{
  "num_hidden_layers": 8,
  "hidden_size": 320,
  "num_attention_heads": 5,
  "num_key_value_heads": 5,
  "head_dim": 64,
  "intermediate_size": 1280,
  "vocab_size": 32768,
  "hidden_act": "gelu",
  "norm": "layernorm",
  "norm_place": "pre",
  "norm_eps": 1e-05,
  "positions": "learned",
  "qk_norm": false,
  "attn_scale": 0.125,
  "bias": "all",
  "tie_word_embeddings": true,
  "parallel_block": false,
  "init": "normal",
  "init_std_qkv": 0.0278,
  "init_std_o": 0.0345,
  "init_std_up": 0.0398,
  "init_std_down": 0.0398,
  "optimizer": "soap_variant",
  "learning_rate": 0.00877,
  "weight_decay": 0.0,
  "lr_head": 0.00597,
  "max_grad_norm": 1.0,
  "warmup_steps": 200,
  "schedule": "wsd",
  "decay_fraction": 1.0,
  "decay_shape": "linear",
  "final_lr_fraction": 0.05,
  "batch_tokens": 65536,
  "max_seq_len": 1024,
  "doc_mask": true,
  "z_loss": 1e-05,
  "train_tokens": 306100000,
  "max_steps": 4671,
  "dataset": "wikipedia_en"
}
Each number is 128 + 32 x the weight over its row's rms, rounded and kept within 0 to 255. Layers, rows and columns count from 0. Numbers have three digits each. The size before them is the row's rms in percent of the matrix's.

# layer 3 attention key, 320x320, rms 0.0278, rows 178-200, columns 160-239
076:124139144106120072088100065121116091139174216122163178165181048141064146150143158121137170127136148153140114124141188094060079089118183135140132144096125060126169157081100065118171139154084119089073133130081113088113133131151126102095120114
082:076126154136063146154155088145157113093164123162145118107149161118108114138186140156151135063151051141106160114140093119080137145169103113166130072116150123175110131070122127171097088084156091131160085109158165170136113097136137106113112167
089:093118153122063138093119137123058072146085135073114058170056137127122102181109083083149089130084134140090131135166151147108152122217076143141143126122120154134096127105169138131140099131110126125138088132168110136138174100126181136174115154
084:130091107188087126125101118125197146152124123072131136166115130117182142069107157135105154105141170134136127138072136176184100161145060061148144127121136127098182151062137151204105095127176103118150111142154110139141154054183102094140120148
088:080124140158099119117086137165137117132125054136147117049146088075131116129232116131157048142151195136213158061065133109138088127147187152122116127164126159116193124087069136119152082150067102096075147142159068058157144090049122150103148106
086:033093122195146147091113083182169145095091140148147148099189120097131154082110086077159164131163133152117143127162144069101110083132113114171149116096090151167178185118121099114087117132149137124097073144170109100096093128093129142186143077
092:088138147148126109169125138146193137115149102148108123094078157111127087105135065168165133108095155172169154152092137099223071229139115169137191146182099135087115138120132107167164085216137151113091157077142115129162132102115124167135166120
087:145120123100118172173122136153111145081130108117091155143084160076185109127116062120098122128118137149104122062150144106178078103115121094065058131135132131055146106130166218145139170179046129201151194121117163111190162144170102149100115147
105:137148101136160120096161117147137136081167204112115150108165167099115095090162125159144148149145080090122111155165107111078153152127115133148128061105075118161159090078092101146143157099165144091088069167122187134107128114091168155151155083
094:060078133107124182125169170151171179126166138170100151098167132100061038119131109090184136204063092115114093161130081086125136117129143133140099156138120083171100104050091074177097050149154077140038128122169131110110146098144129110091159099
091:086135115156108109136145143144140142123091056142141148086140138138031148103145133097154130115086100113159134173099173115106171130157137179118106092160131120166140119154073118147141087135154129181103150131126123098074059138144167096106103115
094:100113123139135136110142105154125173187083057086190108068117113116143164124089144124138072141095186082145114152111111153072167047143167133072036158147198147180121159123102090122117123068138145120098127121082142143114118148096132091171177068
088:163105109090129144106148139078157067170084115102107135155148153149147134145153116103123132159060084172120078144152117121094125087070189157123143168063138101151118220122110096106072104108142106169132153160167134110150102142149145160118099101
100:160132118171145102123155093172151141149112107087103141110136113135144092078161132164122073138142092082134144123154134185105137135076150148109152121108151115159148140117090138120124077128154116146171110109083114148128127178125136124133149149
093:136138157107191063183149120149107138126168204098138118091110116191110176100138119177101144113095159164164079115138115095174117176116123133139097108120141157160172178117115120113150111171151169145092148176077148090129145091121149132114166092
085:102098145140078187157122161159169074098155095051143126131187111093137171140148098159164085125107131153109108124077100124095084086104131102127108147140074142067129156121111100165106122080131185083149168114138137115159146166170101119063123154
085:070124139110160125117090063150109145084139132159107161135141114155148108105126094171144124138097143147115148177070113187117163126152168162156130141139152101156129135152123179185165066160193150114149065128086162155077119070142180105105087105
092:100171112068075161088072105146123086063204113149184126105116174131049112139140140093150151122140139144139160159079167143097091149161131112106032139137106129107166072090147170148098139188142117097150131168099129176135102077115125095165137102
087:083160103114110120105197088081148114123166118091179181125106125128163126119131149110146112096096104147157134114171139143125086106173066178105141122151113103111175150116130095134129128052108109133137141140081169122124182091107188161117107123
094:171121144093178093117142114119134097131075102108138089164151148171133077188081108123162139131157158116091126054094111136116168132083114062133132179115145169075120085104102080123185155104113134124117101093142130154112074123078150167147146153
087:090159145165113132047175062107151073097178119138195073131120120086076082137118076127167129112107121064126135133123146124113114150040143144152126156108172112074107127161140175121177126119171081130131143095149149050091163114121121136098101087
082:146138113148153174150144130151071187106089153141090072087087093100105124206147120093123101139153125150080121164106114105143078158150177161194142089149114137131138163110124170140167133059143111142042092133187147109141162143104175116087187124
091:121148131114151096171114155166182091121063146146081097180097089121161111119130086091179139151095081110094084109143127170073085122125062102135184099101121123084110091067056101132158121170116165114157107105099143156119115114115157113160128152
# layer 3 attention query, 320x320, rms 0.0279, rows 179-200, columns 160-239
082:103168126096150125091115156078078051122150095128094151120090120132070078206118136236133147191137099142109073133092171134073141191154111133100143150143120185095131161111099062177187154105136145162117147105184166120052143161114150107105180112
088:120126132136075086162167093178100120097158108119120127150155113149166128140089142141109100162147095076159139117109140165097137125174120066106132139117162144135180154170133161135132153122077197102112142129148123100157175158149167093120175141
081:057111138098144094129079112162131124097134163142120122145131129133127175066125133149108193121172147093181130206132048108144040096047171085124141151091176138185089137109166098165130116154105169117119133091106107108111163186139086186138161093
082:112103168107126077140165144114073070154151158145084044101102116121073112130140164112116183089113180163126130101134112135124145087168123121094122121130108207163134173165152087116112145131128107127077135094184130075168145103079147193094129105
079:093155175095146127095141102182113128163173119076087108101083163138084072132121152182176150127174121120087125215138100171092152199150098104143114176105132127110077063088124106177142117165198156132115136146134166073155117113127192114158110119
084:132141162136131128144117167100079080132118112149112046115090133091087117192154177147135179120187171128214138145129111168132138136121128125064137158129108170117122101018149126081089145096185152161131142100085143092152087104128157164104147120
083:164112121163187138144150094184168144109131135124101071177137109141213152138126158113090101080153121134150165121201120109118165140126124118139052109098161205164166114125187162113164154128131103159185125148155135146141125155113154138152174134
094:122108121151109117133069135129113101144172141138190125139064156138119165119194100124153141111097138149081073154110116126124179110141157085138135116072057130140183188097095066137153142171165119131151140115137176116148127135197167177115089140
090:162136085169110183162116122144067064121108125111082140149109137146071129130123135170223122116086140116125138186145172111067182151155113143112097124093117176070132087108114085166164133118167166161099110115098150154128148175166116162158157082
084:174176209114082120099146115134160076087067084142102087097094085114124133130161123137211108135101160172186154169042125159124124117200089117089097112121123188094139109145149130133103143151136168150128128120115072133111097173090079149168145125
080:144111099168149114059120160124069157170144113099127154138173099123128063097046121089134138154102166127130122128085166196078135096164084164143134128087151125129081066144157143111018129137132135133147158131125107118174163107147136068132172094
080:128135131122179091141094060170119088104180122091105193171171108146111095110050070137163127138160138176125116164126140125076141124102138091130104168155094075137145112109140144160111104133160181096147091117075146100165183141118115092169174152
092:150103105156155112131141142153155131153092087207127147137182112137177144147170141121122161124106121140129104112141085124121110112085099115148144141087146135097101157132114077072031088178097105198194126105154084101137158148093082106120089155
087:167097127095114142094165141110134114138121143097131123091127134111104178138145152156117099078096129160106147151153146160143141163110144197146107103101141181118143160085136115137168132168153197154098148155097104097126121076097192127139149175
081:129120102133066143168072204106106102080114132109112170138110094124123148157088122140145149119133172163117125166105135121071071143057109140141099144115111125064100141154143129171129124100157197081176153141149137133164141167123101112075069141
079:121107144188108173090087086141115116157157122172068146183126122148175125082141081164178157147093181162156119131124123206160147159108145168170087137112173078156149172119137085137158085158173104086138114100088181160060110089134107146089162103
081:147098126089102175114093111086137117139149090174208098109152137154070139143159109166153141090126161097139116145099140149106080138120106191115049161173072133121167151184178093101084126133146177113131146136078113173144073079134052136141126140
087:098130138127084148082143115115137117157139128054162195122161109167138076131109173167145145120171092161135084125176148079114135113161085187148116153163148139085151144141140082180126113131156071118075163143054142150116167107127122122095118136
083:190145171123182103111134098120073120103049125148133095154128139132114144155090142142146149099167137134095130082054136116105170117139063088121131150103133131123141096147166112080140121134066130139112145128136180135161119074125108136122129148
077:137135151200144139088194072072164069161158129147155132085090095141089159131148093099133150097167096063136067110181158102116128117063121143108102079099166096124111193160121171135127184108152128102151103136133124082144161137111117146116094124
077:157121055118104140128167154130124122077161119088052136090110143048090078191168102110141094132133151103109154180159074146130106141145158104175148135139133084082105121137150145124169164105147084095051153125135100108167185141068124098073177133
083:167109143099109121175122120118160120128089098183092136159122127196172157085119130106148149117107105123079118093149116167125132096144132095122146146069125117106102088132133137105159122160139125155140112128106110151140111118170140088110150160
# layer 3 attention value, 320x320, rms 0.0277, rows 128-191, columns 160-239
098:112137196142111117138147074173134135068064121180084105105080156164077162111109124157106170146125116120148031156064162116171178167113107097099090155164134155142106115082118120184133114150108121120179117063128146120106174131186088130150096120
090:183176132130089125097076166136120167136073151083163112164134147132144130128121164170122205115192148174080089142158141172143130155161142103106166098161144088129105168147123124138168129173107111115107170094108135177132090165107107131107126167
108:070159102119101169148128094121094117120076184152165143100109161136162140186143106155065111134124165105087124083126166143187130117132138119083129076177143144117130108202180143152180123116162130128089133131133093107071163125070187093129151096
084:166126176124155170111173154104122173116109126128112115103133195131146106191126152068112082134120178128167113117131156087101132122166159122130090115131153087073066146129136096199104136058145165108175136133127171101071176171161139112169092177
094:146141075121155196126166129106111109143224148136071137117140189096157129110097155149093141082160118102127138146122134115132141181149151123089140068078147123154108131156138130157143130169108146155135107181144051151102138141136095079147111108
090:144097104162134082155133124171135128137127173069130119070106083124105123082105079150145102060105134145127154146125131087089129152108077191126132144158162132126135113078146112138096135192128172133080170072078106136154160086105148157125159070
091:131135175190105161156156159167133108086122123058083117134119191143135129122082116172124079127114164093249059100157124160135171117128160080138149183104141140165101108162102186147147172149179088198173116098132176140130145098139141112142136140
094:101153096109140099170110131107173168085177114094111152122110180149193170106055110124080125126153165076103090111119171158138120097149092145138152153179103112102116139169128130125214120145118051189130150092072068113131151140154187105146109129
097:112166112133122102153101133141059116100113082165126157140114100102153147117193107107066099141154088076156064147131194170157097154183107117118124136147089176151069090123126137135075128127160168080146102141076092154136151135157118127147039127
099:146125089100132140094140128170135156102174212153196114130131110100202136106142115147087128078143130140126157055208181088069185119162135108101173157159097081184130089139047130187215115104113140102152105139087138114163128121077158081161115140
087:175153108132189100115110096185121159196161120151102144120080102106080115119138094164135195160133210124175102131127110136075100182185059146102117094129120071107140088123107044108177163178133166180099108111098093087166132166106075150170146114
095:125150124084092099144163171191113122095158126147104191121198165128101104133109064116123122136118156126165143108156110128058136086109170153149148155088153083109105069100152173147107123152139126169147104166146163093092209103133050137169113155
098:067122108143110208159109137146138081146141098172184057111158141083164117132111193132165158086130111129060088178120139154176131167142146063124123134091090145117151142155204076106084184138110104129168110111188112119184145143153147092130110184
107:108084154100168181077167144139160107105131141182114145178104155098144132087101043113114099111089083120063152134116116131139171157165111124127142169125186113152081123142155164162125112184099144164118171119158125090119147170110105097117189090
097:091152128100131169130184138097143110107152096094110137070150143094150114112146172093113134100128133093095115126142119122150129097115190088087098044122068111112181139144094143141106149136160145131134104143182087121131058123120095129082152165
099:137099118121111115164136153103117118110147165092104114100181164101123114187145138101097186141125130126107141125119169098074124138057165129171113144128161096129129100053124141097062095144133162163100155136115157156074163171163157174154132175
088:131118135130162081172147125024128192133156127130135103106119138153118146182123143147105135114174114182173157210123127183121126156145139097126144170106118095085071168110137110090178105127097103166118142136132137076117095068101106170099103108
107:104130154108099119107088164104147113161131124128129135166151092139188103088092143110102148137123122079127063128140151203165153101102131161094132056167100154122098086200137144120163126167121109207162104119135074089124138146086167097094123122
091:160181067101133084156115142100096106070154090120121137123125130149158193103145164067109145121107114114121101159098145110125179050145181119187187137100144163081136154165141105121155131132055051147112114141149128063165053134149152119161132137
104:111128180147129096124133115127141172104043161093131118114127125186138144133144061145129055142125113106112120129162129084170088092143074125161150132143151116172103114138166106093121131101129103035143106139129083106143109131235171090163123141
095:180141119090114159082165176095143114048187130130088158147119097140163103134092095156070070099071106162091094169155118086176154130137121107110141145161186075146124160146141130186175119065120105095082146133090138086099146103141128122142163132
097:127102171083122106092096067152127165106112122190107106115095102174063144137114149118144086132142101126129125116076093093097170124146107177057155080141140161103115157104073121136160187091134147145125137101108109144126197087097151155116112115
108:038109100144093107111099184138093165173123133071101150142202157108134082113154130117135122142150095110152103133110088174176098104103139171158097111113129133147128155128152088120158121103145142108132137153195126162093140092024121116089127137
092:093151133147122142142151143163151111176163115104155119101120100058148111117126128160123151069169136114102111085144174191174117164175153109091178101133129123158081103140146159150113147119128151098173153168134117128127114144167126115097099084
091:148195152153118077108114184121140192139133071083172195176107082130144147089046095183150156151135117149111114144104147127158185146133110112129125148143143142118146137098089140128105137146092096137104078152107152151146112091103136115207142151
105:127159114108146160096075187051167123155105156128131097120153150143146127141194142120115099118155135143137077101105120140157174101112131175162101113150161137099135206159042196112076127065163131114080032062200098109127114118108129116158150140
087:130176122141122112110115145105171138161072131144119087130126123141108126090129101122055168129182107094143122167122135118079130139075074129159208157148131115136229114139170136161171145157111124172158169069146157130163136103100144162175112158
095:193086096137118146154109121140150095105118158135147154109103086100160147111118088069140113164103127147180150169083080120152105171144127115119128094049123135112096137128133148145095112156096123073205105138120103096135159111162158166174080095
093:092129126164073114126150149171168143110134087135101063081150166110122154175145147045101156116109197176106145153096092073137143152124072120154104107144111144131045123097167139081097133045174155073130150114116133110118111147153152141117111131
097:139124087120104143117117148097101120150081125110172207128103071168129163145167151111174082108114110142076084105089138116142160117100142155166122114166120133095123146131047136142118177123103159131125176093155093121092135192077129101076105129
102:119141102138169095138140091092208103114121119181101106151180158114102151108180118179165122101196162133144147160113121117126154215139137106128130111145129110109135154085123127117123121155115125081089093132114114069167086156171121149128110117
095:071142143115140168118172249050067148130121096115106111146136132174153110109065157160089164166097113099152077177123136084154109144129172132152082140160124111087077126141164154126065144129094135085104174075111206081147126144196102157100119167
100:141134055132163155080072101080126091158160141164133151134121127154150165124137160194121161115131133121129149110102129140156129085153086104073133050125112156158128120190114091105186147153118111160124064159073108123143166116053157108153160138
088:140072104167098134127167086080150157154136090176147120160171113110175105153103098171121155111147133121106182135110120110153153121156107173090102070149095182153159130076141123196116111208125134074102123164155155116118166160103123080135185144
098:080147153146140069128092132140092162157052078111059164140126138150131145110136140125125156166164156123119147163099097146126162105107054111133130166090179163110154166087137133172049131147151165168148091123157112105107115162137116186197150134
101:187135139139143189138157172141143166110162165100090162111128107088085109155165093110144101049105126109161131158197103108072144153116152095181138175142154137099124149086098163155175144094128165145129154150124123117143097163137151136089093168
093:129121055146127118119132123121112122163096135120153200144132133196139194164107130074099096148157150088100157079117161106125140114070073120161131117089112177138094142187138128107145128156127106129166067146143155160131058138093125069046169109
092:158110124128122055108159091085179159126156130083141047089155137125121139142110127149084149156129167120154108087139096142099109118148131117132191154076113174159116189156124143154138168153100136177127172098054127109181126139108106142107152120
101:160146129138132177156158095046153094159127135148144090153088111144125132130195189147104090082156163143179107130166134126151094161117142091073118140098094180134177191089075146135142121137136116119159110118128103133124092193144136082117174129
096:135051129095126105076155168100158119131158089096114158148165158087043105107140078120192115104116106168105178161123102126101175128148159154142077093133099083086078159141185111080087098139089133209092130097135133157128133141107092145151151161
086:104164117122129056138173146119179165161153101072167114104133156137120111123152056157170084074121163144094177106123113101094114112092128085111136128104123141098126153082153111105102154126118174139070142128098105142149062119135131174152201169
099:161160160129130143178124141112103123131127094143162119061105135121135135143106162152137172133109157067093115136128119141107123094211115126164135147128146075134115136167130140149145093146105206068173186170123104167182115129142133078102172131
098:123138139165109098088173153104107107097172126115129108186151123078133100136104083080100097134125117117154106153157148093165141148111130102136134159136093092119186082147142142136139133138132133146153152108119117120109137118101133041128041147
093:064157127120118114126147158107118158156137101186197142142165131153130152137139195147156121108156152060104122126061080167088155143111151075086140078151148124098088124164137091063172131148131078160084119078081140148119154177166097181132151132
098:165133142115077158138133152141123137163132169072134137145155118101134214137101133089090132064111143147108177139130137059130138172119174111150133146099143198134118135100159076154137147132123139042162116086169162084139085141098083120052136138
098:117120165145107117169038130136155123167144093116114086115101111104137108070110183117139128106097174174195118137077165124088089157169176192102090151142152131108134156091163102164072136114137182094124059102065134164165119096074113251182142166
092:107153125075140116141150120127116164113167064115161113110141119077155099143151160137096120123147114193123105125093134176082134147122099122212138153110141131125114076186090173109174093154123129113094110104078086133213094185130146138138085129
092:165081118118085141092159176144116121074073139181044133148097106140174126168106102127148072086075119192156152163113151070088162094100135102124121135148104139159102130169147072143117091127101135109162136126107110094115105091135045126139141145
089:131137080159117090109175103143145167149154179051111150073148170095140133121097119080050087126164168149169132174154110130059110147133059171045117151096117153154129149154136150116191152113176131178168140001083106129142121117107151152110121127
101:133184082083129147095187106139153067073139109147143113115145115082131153113144147133111125147132116110141122173121122102147120176127115165118140170135173112117097104117112128141109135111102156017122130068071115098132070167101141111163063112
100:145122117111165166187135082184108131102155089148102153138121149145176095106166130174135134154127141143142130143129152103105130136165119105189120202059186141120184130054175148120110166102177134082156069213192104150109151087145137088135052176
100:179080093083130186107125137182127157115116138100166146093143104121131117193077028131188097147077119134088140105136108098094105063134156147185127073141203118148120076147086108145175120131115159144162126174174188107102156113085167092159126201
106:120167089124102154128146114193095148106138127088116106133156091111099154109162147175134145171161128173143117093128108113157129204117100173077103193105120072062178109128135173098108145146200094095175148114089160091166070085164161104140118087
106:124174145170091143153148144198160084131131147114100156107118119134159145103065082129133172131097075133095095129119097051138163146142162137125113145170174126155116062139130202163172115124140124093143208107109111145184171153119141123060144098
107:094112113075117164109091167118125164151116135084175145155099136146133137113113061122140114145122098138096142136090097143146158110141145177125218109107190158177102145134088167198180093103162054146092179064073111095130215101076084093108164130
102:137129157133171243184133135095117100060121144146145179151121114108118122127120117143164117132135103120135128111159131063118105130067131111099111140142130098066083157090100137076117105115087134095107166124166150121079137137106087093126142101
099:156065053151125146200104092124069133135105129151111122138153128187099132162130109124144101117126173148171208101170090130108081144123136076147081105104172135078083121123169120084084133141140143098129055134107146137081096139119090082086105180
096:112128122163181133095083091166163141101158155075124119126169127158157136145147069125096153102094154133079128161185141131160071091121168110115187114157133104092166133199138164205206097128142136091109102173125119115109090117133152101118123150
101:119125121135133154132145096137099086103156102069160104107113135138097136136119108198093132070103149122075163132116116057162098175150142137146119170086118125080130161100136127063068132113034105095122124134089122139122110122203128071158120101
093:134099089145122139112122161197086090106116167182169166088081155093101143105212139134115181091196135163125122133140139127163189116116117153166111111134169160132135127105109101118100156119115109188126077102153133126184171141130185071153143040
098:108117139116112149141135149153093123131110169133105152165124109077160087086106103172170082138127202180109082100148066160177136076166130114147153076139145114128143150104126080107203108151158064111098154189154138140101162069099157136127126217
104:131176110086152099116145218139182114136161172155101079151116164174133144120170164118128121120090139077119089112167100150146108037151121155099129156127123157039119088208097116173141171118086131173087125146149164138088086121142109197136119203
096:123147150149138078173159139135174083125159131142175094067117178119119055119136106160154168100084139139199203187130150139063060191159148099088097165085136088097115138101142147110071133111164166059134109113077110126174114094174133149125110154
097:149059149158107080114102122147082090139178119060168128145137114159097147068092134125113165173189087173144131080123084142158159135136120146153193077175049108117092124129166060084128127181195146123142116102099057184141113122158178136136104059
# layer 3 attention output (transposed), 320x320, rms 0.0344, rows 128-191, columns 160-239
094:126164128110138120145193107128123175135129197121164130165109127115174121132123197059098085085157155140131172148149103127139115081167168143161097127135083128093089154137129149069087153091121133119122169178152130095136112080124139119147113122
084:134089144125140158068112072128130066101138093101143083134112118131165131118137080100084081172104119050157156089105131166123132089118147110124094104092176165143110067090073183123133142129067142138162102118112104151108164185165090124136110135
102:125097094058135172118088148109097099152084060098117093176136124136091148058094175125153151169085166057142140163080110129102144081050168155138065189115136149176141079133070139121119110133087115111156061136088131150098112132144112162127099150
086:145116143075114084141076134060135188119146135123138128127101144158156158094111115112121151098119122083110126120165143118159145106064126128112107115157122129163160130149116171046205187227103112033106120124165114124153076118181133130146135159
085:108125138137041112069083142187161070120095098104172133121095102098121206136108089149185110181106161195130161113137087153093093099132069114169166180192108163148143093121121124196107086172200151108134144109082119125148137119068127115193123186
090:160143126081132119128101107116128141157096133133102154190075201125148172111173163179106089161151156161143165139159121099175103152176166114169115187080134181145086093133109098136121139137123139181149082182113152140140106176128123147175106189
085:163097062073133170113145158059102088169125134142138080060144086181094128169115089047098136184122145121100135149147126138138147115112149174079143101097110086123115143160169089075109126125133159055141138159140118126105131201136092087108105150
094:140092107122150166055129119113130125190072116137089178148174129124089128105099128121184097127165158162085111183081124110172189133123190128110079152089158165089142145157118115129089181129163159114143120099158170150114117169085054117085151082
095:086102161137127202126172118114086099153155196111154105142143115143138084196100181110081139147127138145163133085132119064112154167112159098175085154117165127081133157111151168160168172125124082127087205135158181102143130167096090092146237138
099:084087144138139105119105140086124158137103090115099147117103129108073162166100096149156104178119121127106124147093116107104056074195166091144167144135124134153152184157091117211096179150118121100112134123114105152093132164058117153126145102
087:070110102094079116112123184128099098081128149089108140119121176137222094173121115147142087081107120157091141112230204145185124132153115081162121152103143123150108128078122149177105094110165164104139185165138179154148102152161177092126147147
093:099133133187081105149136180079103106122126116148129082083129124145160110130141108130144148142110102116088091127141162130173141144169130097145194136163067179126101191164102164089188163141096155148139110072163064168162135147161179172115139089
094:166112149120113120121178099128142129090173107119142170154194007147098093113151137090125138110174168128242159139119086134083138136113126128195125074169162129128100132113144148115131115134145203113147160134118117110117132102125109051078169142
100:119191104173084120122087133124115099183150141106117056124114153176138124133144142166153158070136213125144123139129093139147101106079121126141113131135079154158174121118154046191180108149163142162113097130165143150135078107099156173146117163
100:116131096148066095152072153137153125103116104170122143146138115091129156118121099117174161154104104112150163136110134181145115120155113136142169121132115066121101175114190129132086142121129123118138152142087117131102129114164154149197104095
101:120113153093208122160140147138116114099125085110124132155087127080174134129085095191145095139176093145096159077121131119123127135194135058131152144115111174108094133196143102076135169125114121115126123120140133077178124147152112086153105092
079:158102121157121172065110125144139155087100088124093121140105136086150121092115111153160140160112120147047092097102101095180194112136117112168115073151145170115149109134158163167180169139118117177134124104149107161104171151111079116151121122
105:129096086118123121082099091113130141129114079086146137111104128136142149084151078116154114104093110127097155130067072145103150125103132125119100133102149113122134174098086152124145116146099157142119134102118176140070180169135106166095088138
086:118106144137107180042092160136126140150143105108111093149112117100128092140090128173087106167182088173145109139121164195148118138131088175115082153185160176130122128078157148152143096131102197132130148179091129165110168059067104138081191121
096:130112137071158147102118136092134118161125131138165137124112089057160044163132181117143158153203132094156103123159123162134080133096215147142095136117122135107163117131096125162117123127120079166102123143156143138146120120066107101085152125
094:093097146155074107104061096163162092132093098100133087118073150030088132097135142175166165084203132095126153125081123129144131105187112178117159133148150150125138138086119077159085159203166119174180154139172097111140060070114160097126085144
092:137139081191139171162157135160116107122117188137124160141122141113170136080128169167138172123138171182119132155183114076140119104135151131210143190102059148103091158115141108151104045136164114179148125178120101109121101188154135150197111119
112:217148124165143121127129081077133081138074174113112094170126129139110142122128099080110098145085180160102134104172128081096125152168064092056110112145139134145187062170154138093119132117185100124091076106065166134139119169177114148159142125
089:122147167126072114107093115091124076088124151133141075113137074176116186148107123116095121146068133088157168103137109098079096106102156119185124139170122123091133140101131138155167104175112128141110106098143103163150165142085108124145117105
078:103132130091151160063157086135067114111144164154145078111137160104123149135194202120040096119080119168132152143180113155173136114191125156121111160141171137199114067111156124167179101113165106179113152177123151140109132175162165187101153093
093:125100088081116188068167151134090092064135132068110103179130179065175113088127134147112106098135122100129120115157123082102132123157104093144120136152092154170123118139227113141162151133111118115165152199094146131157150154155092145124125161
089:130153169113163120133166107167070182082090107090149121170138170111189123127166131111164031152125088137115158094114099107168101150080121078079070076103123179111123114117132155101117104096133128150117128178125132140128128164156096165144150164
089:107152132126165156087123169156092130150134112118140130141086154193080103142143188169107155130124158137122094191148155137048164150156091146113093132171096147088167098095144150161176142086131132132077171137147195136103103121072054067165228126
092:146096131120182101148098119096131181127123132126137157171103125110140131102114096184136107106076152111147129123133143122105188149094187089109115147113099120121099079112106117113164142167100104176131154098120077096162121096103136118136119150
100:086095092150173136091139103121156150088170165107096153190159175090143129061179156119091142112092125143179138142123098082093103114148137155124036113121186093169166128154167137147118113110140131090108125173098169152181125107133110074166159164
096:140159124123128105102131117148115122094142185158113143138121082168163085120104171123098121128086100169100141110135141123157082150148147096121073089110151129124060143107128195129129193122157140108143158139166159137164192122110081067148119115
093:204119130109101121131133066137168077073147196172087094101174152143114133167117166076119159088180131075151104150088160152134190117146109095135186103130114109158173136167185150114132163168114120158150098138170119144129196157145086124153143098
095:144120098155138106105118159144071135118124123090128136139127100108067146118133112132183120170054170148096109131164154126110159101195102129123093164147167094121133111099109108181098100104149116138200149153085183167111159138127129155069106127
086:155135118122130076156102093174159062111151196111114125122082097174015109145120142079097096108112168125166139192126187162093098139123097103118114134087132080186141133130100110117093123085176158126094094121120118140156110089134160108140149163
099:170084133115101170145176133163099160138181160147158077146102199139113140197174147102148089123126135160129095113146135101129186108126206209066078068114141179167091118049091106068205122108157112104076175119105156177088076077151117119110121103
104:075095153162114078161108110141105153091093078139124131150108174071173174135168127156167158160126064105091110123074089126120108120144122112131118117086103108126089196107172111129117119169106133181089099130153122125124157139130129094191138105
088:100104131114179140092107087081122175114112070095118118150103087103142086159122135113143094142122127146117146114185140118066095099149194158085115122089220153094146120148094171103139172070077110087121142072075154070113127115136170186148156128
086:123135135137149181166076132192102080120114149138118122129106083146154136156090097154195120105176122162104177152162125086133105177142162101171109138173070101120134136099138093158094111064151177087108105110178105187138098142111096129118165102
096:150149108102117113172140159197134141109159154164127231069172099121164130110129078034076126142128112129134151153118130141149111155198113122152107139131119077132086126151216119142096196097121150126095196159151113136157140054093079126121102102
092:126147083130164107134119122153167171123106137129100122145111160115183161086167091157077121133132104119053082132132128148122127145083092131089168063132129122194142031100129130116179125149151118139164062121123163093099123136150189092124096116
085:092154134105149111109124134144140119141122121140066136160106084092162125146147115111115139211140149147116098161178165177176116164156126138152112158132128120190136069120125113126119072115139115138136087158159175170122105178113222143125138148
089:088103091158119132096163160133133098177090094083111149138147150196130160137090119108091130138146124162172123164186161133118175129079121123129161118149111145088150138136104076084112174127130115099129044136115115138079155092137184165142139108
099:116056156102159119170096111109196163148140096099111084162106173100137120110122141163183140082134112153103121139081106131151185126080136047156120154120167146185114134097107107151114105128171127126150128130170121087139111077161133193153117204
088:136086131170084153113140095151149180086155115066071185097111106184151131128111074104187098119130133136120096164154151146130091074109144194128137088115147104128117145125100164145083121113108166080187123156110156121125134066129115105111085065
099:140099130162127138126102147130164128095082067144126121128162124125162124114161119109131156140165092113178138162146132152108129134043114073057160094109146081097171165104120139132124120169080148174093173088141088132126097053139111119124175112
090:174119079109207137111183095143079101071086131176102115090151123157200082157137102114133132125163161116113116141191144139135225166117107059161192101094150150163101105134137155086153108114165173175187199139186117118140110142212108071091140117
086:105120161208126160082074110046164165114165119130140104140120128132111150137108081140105094150137121135121173075150126125148164113150134092154126055146118159106108139084173091172160178120109140171161175100176143124072181087093123195057146187
079:051160098121165147090097110189115159124189106130148117119130143163108152155134156106098240125154123046137153119150123187141119062162144143159097140136133120165148168113153105132170146097131090158083147120134179111117123128157162084159172129
083:139083181134122134164115178060112133141069058180156152125086175140163153134159111176176122127103142117054140082062131127185123125122168110138154155111145119086125128132114103099114087108126104165126151119142108134080121153129153118126127110
102:059123193105116142128099160129096166098170099103171155114102126131142098184113148103146089073157148088144139101153176117107158115149152088162132128117144185139092143069140126157159127131108132180170189097176099138146168060090158110056209128
097:141130166148069084122165128124162126192119190156151127077158090140088103192117134080138124175101152144153161111136140126155129121081129096098118141162053128138107146166095054121154129167097166114113150079122066099193106111096154127107190112
096:075125139145149091150095124036101109176145078181084144130105106111139081140149163089105187105166116061066103177173121118094200158122148138128137122080108130117085117131164128114162098128104135134060118084102165157100097106137167162088161144
100:155115159139135130183144156138194112115175175120145172145128165158093090138129132126158094099103094142098103157133127136153116141103050087137152138072090183142120107048089075162080122100121179124130142112139156137114159121134097182138117152
099:146073138119144097144094133087122162130121106144183107139118177168140167126124135159061127108127139153150181111091156172125177131062141078145151141119109131129082177140119084146097103145129134189174108085177145107076127127159127114183128180
111:120104102184142149120128144110115117129090190185123104129131209117154145121152191158053149098115165171133146110186131081139107138119131119150065147126151137144122114156121094147098167125149128163136154150155143157115077151117148128089129129
099:148146087145095097131100143133147145118162138138111125106153109124138132079096136074125137093134139105079106165117112178116160113235132137147119081116098128155136145161163140162146199171110081149113110157146138127198156153091106117108109107
094:124111144143160155152129101173170104103141092121151128073124083102131094138128099146166195089102140162160134123106148130084175144167128100089167156118128181168110108114162151123162103126139127185137182026121098095176094066111167103162147139
089:157151156049094097134140124115125126108068112133141119138097076139045136087112149148144103172118110117124150100099172106163095175183148108096078180120104198105148154093125088075183163155142141129078115077152093107104105139107112177118103087
098:147137147098144088140092154164174133091149108169099123076130064144125156111121144116216124102202107147179145133156114183126130136158122127140142134157123176092145114128098124113098164165157181138160120110163095097186149114038093175106130113
086:107142172120119112094112177095134181147120103058107147142123127155140139147115119117134105143107145089118124128124104134010067133147131135079130121166115135159122110126157141143103076143096131070100138186103146158141159096096121111153163131
090:172127105127134148120160127111124087156057068113134104118129122145082118156146139084161150148081081004114145206134164119100206150139082117046100143095127110149117077113099127087065141120155145171123118111087109087105042207124132163073081096
092:092125138119081133119149113121066134115145068084114178125146124104161133106130123102200104165114112097133116139148159094133132151169131155108147100124115083154147161161127168049149075113128129114075165100129104197134135112099147123101117077
091:168114123085113128136132148095085139116093063143087086113128065164147144138118128153140140149127152129115110084165146087146135117180112093202164146152105161089092101120163139137134096110090080209098144115218122127124131165109153112063127113
093:152138125144177164132114084090147115116087155121120156126145186107155094138187106166122065128099148161079126157103101168142098122137097141086084186111160140082154086117071129129136143124120084140133136176151212095119126154133083088126062160